Part of a small language model's weights: 17 layers, 4 heads of 128 (2 for keys and values).
Each number is 128 + 32 x the weight over the matrix's rms, rounded and kept within 0 to 255. Layers, rows and columns count from 0. Numbers have three digits each.

# layer 7 attention query, 512x512, rms 0.0257, rows 271-304,399-431, columns 256-319
129074137154106118116176197157177115123205142102150121168059052138157054157101194167119159171100138150149150099181113145126159087095132095147123133130127122135165130203088112107103072133155133
121134149158095125146105134127117157142127103134160127125122108159083169068119133135089162119115119117161162120155163177152107158080160166116121117142142139133116098162130146131130156136121109
129077140132119158124152137115111155066132103136201128090121085108118126144127201137123132118124148102125148120135166123117159186131123153136099106181170135156057153106126217102130186126188117
133127187102077138114166117160182074120136081135134104097114139140107204178154105175096084123178124120097145151132141127092152191097196141129085105104131145099181192172154184140122084121148171
123152103120184141169109131094043189128171124131112140169195179124129087121150120145125154185081112176151063171105146133128082118139115185121144126109075144135119101101136059169131106104092118
082138198089087093184150138142140076149164099112131103095120089181139162163162148179149170148106177083116141056127093124186132150105158148089096089162136183119207118171094127105139114136157129
115142138185130167102114065110101105152124090131178120123129135156134133094073127119112162100144118111165117145160192182146093138102144133114084122139135141122127192106049166133083178066144149
139107148132162119108090128112166131123165118156167146179117111121165157115175125121124135105113091110156138125123082143157127103111143075141144131153090152102103085105117133121159102142146141
155088206116125117136146125177168217097148202121075103128097098118176098101116155140110153121082123075099134157103167096120078112150118168182128140155138177148122112153119115087077132134107153
133186126140087143153162144147119083110160112201129132074171091099128129097126122164076114130133099177139152122170084178150131062140151025110149115100135123188169102138132196191147094048122064
086116129079132141116171150174117157144088222126157139181135111159136081124096160073073072153099091096170138130118101116111103118122116122171097109131170106158091134126126110154124135070168181
130170132157148123204167157141162149090143112134121119057044116139080104163106112129159115126147156091164155164141084116096159136109169141134127144118150121111114102115153148183144136065089123
148138114139136145131110119203138076121135129127123089111082075152154136109172107082141160096131097102151149149134115153097179115084137088111169145125097132141134145137103161131092110079191071
141150142151112139104138188089150143128108153051111154135103096088113131117087100090205162122099082135146138098128110101143171127108124077168118092092119124112165135100127080159137111136134134
148149120152081121150098124169156161142121170099123181107106109140129122091097096139081112132103102142094140112168110119175074103140140129103177119125093146166117145131075128074152113139101123
100066095113114114155119110172089127157100092137118058099132129139104104072110194136081104131075113132141168167121116160106124180168121182194151120110133136150163122099131148126115158150130131
110115161096128139121076081155121099096142107154173120116118099178126127105140111164099111095144091172128108156174177124126131095118165138085122102116089128148148035145071128068094140153101123
157127144164124162131158047084142143121138120148108101188104157129160108144164056118177171162166092157116156127163112112133083087218142097201122088135131140126102078142162092133156112098124134
145163104137140143157177103097179105155109097153021112148122122090116097128163130089149130139085111157123101181135069133191099110149150021137123130141177110157134172147139111166152139089139145
113089102157117142094115099140186130182139118158175134137161119146125098108107094153094133151109158083160116138171135180120108135098125168113116126164145090163123171121112119131132098114098184
141154133128136123089179094101122134164116144132151177128093106135107120078121122104137142127140181112107124149132074147138181079161164154140131132154126136155160131147164125189123164125098119
133116121107086118121171143181151089134202090141093093161080152132139101142095121098150106110143145106127173103157105153119148097112151158134149136105142134190128090174098076111125119103110166
089133146119061128090178142114141113105054156106095114088089125117130168146105200170095102166097167105142081112145090122132144105107140099101101120078144147152160135155172246118136116127128110
108114121146109067117133129116138032165173061066186114172055081123138139168148101161116127135155127177124130023168083131187204116084137115056119148117122135169113083173119187099066134110132095
105074178122128093133142137142140139087110114115138163082082155114109088090089106091161097153110126072131128119146206105101114138106125177149087171101162132176104138152128117000158106172156160
091094115132144094133146160189117141120173169084098087107138054101146120138136181119121128145100142134154137150098140072133125139096118187058107063165156080125121160155112211082101136134203137
121120078114160148158137120182075165098118147101155171163081157133124127102118123113129164172139124069121150137147139117115124142118104160172121132156161128108119182040079113106148136161100164
112130196142134072122115111096139126136129099117141162129114116086083158130118181146087135101096139135107146134136171144098095127102099152126119108146109126104162136167140135073119149119155164
132103129040130098120100181186145170165108201119110107113097099131133146111108164116148127120152148128138151101101176075173094119117114151193129138172106151112132122125123063094118084126168130
147163117140084043151114097172115115131098097123113109128099187192067156134171108080066064155157081104072140144094146116163141139109138152140086120156110189108076136096085154088114143104164148
176167142115184147133126141131144056108157135157086163142140095136135126100135100131167177127095156152112138158170126157127101114153143071134099117154126145132152119156153074146171144100083170
080039112116134121129110100170104161124113171103167122082127166185106119150081143086081097148111147143122133111154161132125094199124099092117131122157138154122095159129151199113154146168133153
158135137170172082133153150172117074163111154067085101069126100080140165116172209112147095101091182064153141117101096139098118108184087097112186123149154145120129099129160120125141114186160070
137088116149119177149213112166141110125114124089123149124103097148139109171156184149189087120122130185068135119123140091195211058085067103111088165152085123153085124088093152088098153120168169
188153143122132134112156112174167144165101112100186126114132127166144109143088182126130141122135131129133148136176173127111158112086114088160124183136148167139140130135096158130171138092068176
147145130152094105129105107083162107149156133183132094105202136159133156169098139115140097141132121108143113165104147112104107155116122178134116128171115096122100176110141122161134135146131129
130130115100172133169150130123117118119148112131130110115173174108092160109150162126108129180111152087128144152116122135111120212138122133132133108119163124146144098083137161093105103118157145
094092121153099123121111145134094178151149134129098126105137144135140154151095118174101097132100143108100148109129141143104117142082098118084149165125177100084137152114161148119118163067146138
103166105126112124115060080146112097131111091106140123171123089117139080137179171148135103120160137114131152202137150185102101196125130152138130100157117063137109096117072117113089127129128134
139116149107113128169150110153099104109153123132160153133190136122164140078128145127096141155130162097129162111134104089163099099113094105123130134084153105111066098141130144125140145129157113
157158121136136139111158126095093171116102096157144135098140189109130087158103144119099075157102140165154106091111085060155070145139126100127077089099159091150136139081082153120108114117153098
107104149096116097092197143096165167159125108089140114135061110170146107100140083168118141133133153137089083100137136124158081117152146152150130134140161145095161175128101170093121096174057138
145078146120132127180118154178160137119132140131126154130179141070173094116156164126087172123175146125118172166172139139123117129123108112118134145124145139155095162114122134089110096127114142
114190094117083098156147111076074111153182078166163085105111142126093139097111108130104121102133127089123083172084130176111136109076156053116143100132108119147135127125168128138133158097092119
098148116164146120115155149104079132190135109085093179175137217086122097126130155126132113156151205135112128117121141138150152099107100116145130163106166151145108180127123100139134134170123096
104130120086125123130094149154152130097144093137154117133097129120129134128131128112212108158135190157110091076113143149121162095117166099112138095126130113100146167130124122146135128120105144
133136109146075066175166113131147165081151087139137159124175088096138164135130152130106098164088126082173120152132186125180177127115122141125137196141147101100100169116154168129157116071126129
123049101144125137119163103119142115113146127119151131180120129102151148125142156160162111114069156167162113183154147141111135129173166085186156128111070183110097084138132116138083144104139166
131139120168142149179126098148108158154161139133131107106099129135152157127084108049122175167130146125142136136135140119190090099134154149114128148137173112172095142112085075111113095107122112
159127098088099124142132107167112130160054108121143150147120121190080177139138139107137147142118162077111133165154125108102131153152134147095120165161116119106132103102077120099160137098136060
106102098128133158134158080128109109083098143157108135129118168197137131090088116120107148152135147077126179184114159121088139133102134127141123145091169158170110159127123120106130113152104140
143077140141150114122168141077111131148139128136135124127077139073141129166102085163131118098154105161122091098140112107123090120134136159136061116097106160103140131099146142120121091121087088
169151074143158118105141141131154108172138119105133151097094095126114114173097116154109112096120102116101125119130123092121112128107144117124140102092132132141111164157130154130119100139126116
129146120172110134206128114146176099103102079101197160096162176207098125145090131135107140153085121151128190161098147120094145095116118170135129102125144158181116099164110090128153085112055159
096117157103086150139108178097127093136080135128091126128149102098081124166083162090159168167123227143138125142116130134114144125070096163122104123130103115136074134138134118099159158173110069
162144104133128156148191099104126132168160121107194109101114107174099118136091092150164099133143146154109101112100125128118121121069130098098139134119098066142114161149116180139157085101097118
173091106102075144112170129115151087167049146137077105161153116131095124190110128100117107146119113091146112135128153165117099163103104116156135130119111100115106185114149113107107120164148160
127128166136103107124138108148120128123120107121111158112130132093111107147109130180107185084133099104087134121105156125089155148137141073123122147111134105159063079144127156148128111142129139
145090153153087152155150144159107150099087186044104125218124118078170146112107227097129095171118159134072154097127117123103127106127099131151126042146166089176127113183131133097171094181176115
165137112105167099149133119164145128114094095062155113131095163120133110179115167137128140113112131107151136110124128108138166128099180148141213166094156111189139113141111171091142166116140154
126118125104134114131147145101156153141134127068157135107129127094172075111080184124143153095105135140132100142114105110109120126118124167072138089167114097140087189113070123077150126116079125
113092130126106085150140202149160097129109119091127116134130125131138143102114088060151122109101097130109106093061092145098117175100076132141155144112133129111172110162154145149161155160129117
146156150138170150084127111162112086086088104098154151142148152137137119092166153156121135089141101140136137140148153137083167138113172135132165139115147175139113151141120096152135124103094205
150171099151123114138124139133129128179106109120079136120125138129194121199100109107144082105120109141108101150101151087056149139131173115151153150131115127155132128110133150143126149129117076
107091154118091145114188108096182134082147101140161108106092119154118110157136113180081124104113137118127083145116159121131113129106111139140122124121164131109131102101126122103084118075097127
116133110121116148166127134083119159139104112177163106139154152135140051158066105152109120099156093057235143180100149120168087157119120130132138151148156130130139139126078118146152143092120112
127171168172121137128143140112181061115154080103141069171103137118132094103103128139091183128092040121181140140136130169113165106124128133115117120135125177103174108158085185155141102099131118
# layer 7 attention key, 256x512, rms 0.0247, rows 143-175, columns 256-319
122120136204102115101126144132152100101070072101156128192170138124123150130095117132129113158119154127135111107163081148105130220120131153063098120132170135177083105114119165109156128136087141
106125117082117109124114134128093136082123102106108161156155139159138091121164136133136177123087143148123098133156121121143092145158161151160106158085117113114052140123133072110155102090086132
119130138063109121126168117169095176112170108086132189133149098164106107139166168157094122126119118158084148133118132085157101139058130083187085148139172137095115149115116186141090176103160136
120089134121106117143132153149099110087128175132131104125120055150100111139177143159107134155146088113121138111144114123100154128149109114125149156112081124138114151133114104185148160116180060
104194144133131185184105153098198128145097093150106148086161153093176133088151137105112096070109128105112100179170065177154093114145105203099158133166133101058140106138092125081130108132152141
151089121123086133152119133048154190159087148131146108098043078141158164145136133109171093152112140095179071104158107190099167166161099133132097069148103114192094133134102087136133151082101122
159146167117177122149159098178089130084095087103148188109092162113117107101172156127150097071122160090134148085154112105107148128147111127177112155121128150117141137111179167091070151066151139
113106141105160142090097087125116177136104079119109119124139077132147122157135151129145111117154155125123114121086181107104079110081184113111105078107147126124087095063209096122149088098136161
117163157097161120195094176157157142102181127153132121104133075103145201176111103101113100153128190115106066089105115133163169112129110171159160063116157117168157097152136142141131170096133097
125090164231150151134136105077120148136102111209090100168130135105144165099176138127095127062130062136182093175131107141126121135161132170193071197139104142156135125123136073082153168180099146
164135123072109100106142102151103152135140148076134098153182154104124168090162116070135111113106141154108154162103140105104139116091101120122166115080095154151169121132121155134079095113101153
115134143163138153146123095164097140092168103118096179136113082082119144138138099124175109090109072120141127134128147199113095110126134113127170171097116127101143095110049144107123186148146116
116146117186147128150122116096095141146109122154112123189100114152086074110139151188143047088116133136147106119077098153129165122134094126115067143174128136138088129148104156128154155126099141
146110116111169133118146107083138141127153129122114130102118156089156123123111114139123135129104120172171139201109153129142134142127114157127101130156132155171140118171170116148141150131117188
093109125080143140105158079160131159098137123124122125134105069156128171104098118100140196097121110196153138159163134084124101096123163129149100118121190164142136101109147098132129113083097157
138166118141144174153171089117133170108132126111086153128149131111101159124144139158097141149111161158086106130136137042155135121142111148105106122122154153105111132085134118101089081155094085
136159094118155151134166151121149110128141109095165147111120133132168159126136132137122101140153131049155106149144139114144114087112088150126127115121157124151127144107122105092165107143091133
122146167096124108166159091175069120167114155125125110112137141122134105086125118131100093148103132097096123146112118134132148150083149125176151134114120094062086079143132141171100109170142080
167147124172126117146102142153162123134064117139106146173135125094155157167175146159145157143124119104102084114092126191134129175182078140127158114092136109121174127177121143146153142144110121
209154123068119131139123117145126137107123101152163110183175138090117118091134186137140115103149159128089151153127143119172104108110145144112065109197164137133130158118114123120155124148066109
131137079121104137146169106122141131148125129111196137073100143118101198159129060091147160122153096114125114139146128130108166151112112113148147119112135155152134119128050088116115140144105175
132097174145161215156117113095147139192139141081123135150126165145121122098134156123127085125128185159140104158070173113118110181116107164132151125152153151145153164098134134107114147120102115
130103142119149082118181112123054135061120122122154100164120127134090138131120128145175132151168098168151132121169089092173150121122160165141077140135085124132135129127159098117179138121158125
192114128128144094088117183092174029137093028189116101172093083134113109119161176167172145127153156113152095123153094125094165133139150136139035111113168089202130142165143124127125187142117165
105092124063125117147115090146117085117170126135109166136137115128076065141126150147131129164084143107111163149100096107167159069144158110114141072102156119144181077106139166128115110152130142
197145120110147131192178113129139174069142151118144143139182100105204147184169217122098111197153163120165084089150135116144174148125114134121091112086116087167079198068113173151081089102140133
156147100088166144141162123159201139105145126119144121120121083079167132154221168059116179109119162159100168158146117151137138111117120132093137131151114153076106090093143139140098095137123137
126087153156059098075179122133147126152140138122107107120136136127107113120102095146139149133120126160159165087127147106143127149115174105137114124130061110131132102165117153126135112123105106
100174108141147153196119143155123111085116139106089143146138104076146173083157106127117157146090170111104068133119105159089157108157113160122145115117132093135119120106189127120150163122134159
149152141108104094094125170141114181150140156100106120165124121146070117076140155141177141115180159093127183094133122148086078079143120103105128162132095130132141137110153169114133118105130109
120109101116114164140111127103124125150061141110089096142151140121142172136122102102112160120099119069155078152081112149154107143106126168159181096104089070096146118115145106097122153103094110
151137117107067105140181132160112136108119075129144152128163134100089141094159180165127174115128167127115144167139162117137117128136147136168041150107116163128118131136142111104134137072128113
143147094171115082072107122122145140149120131147107124152144068151170122163149119129094163120146113163158111165161089120134139169143134141127088140089139105148135165184076139125143099139108102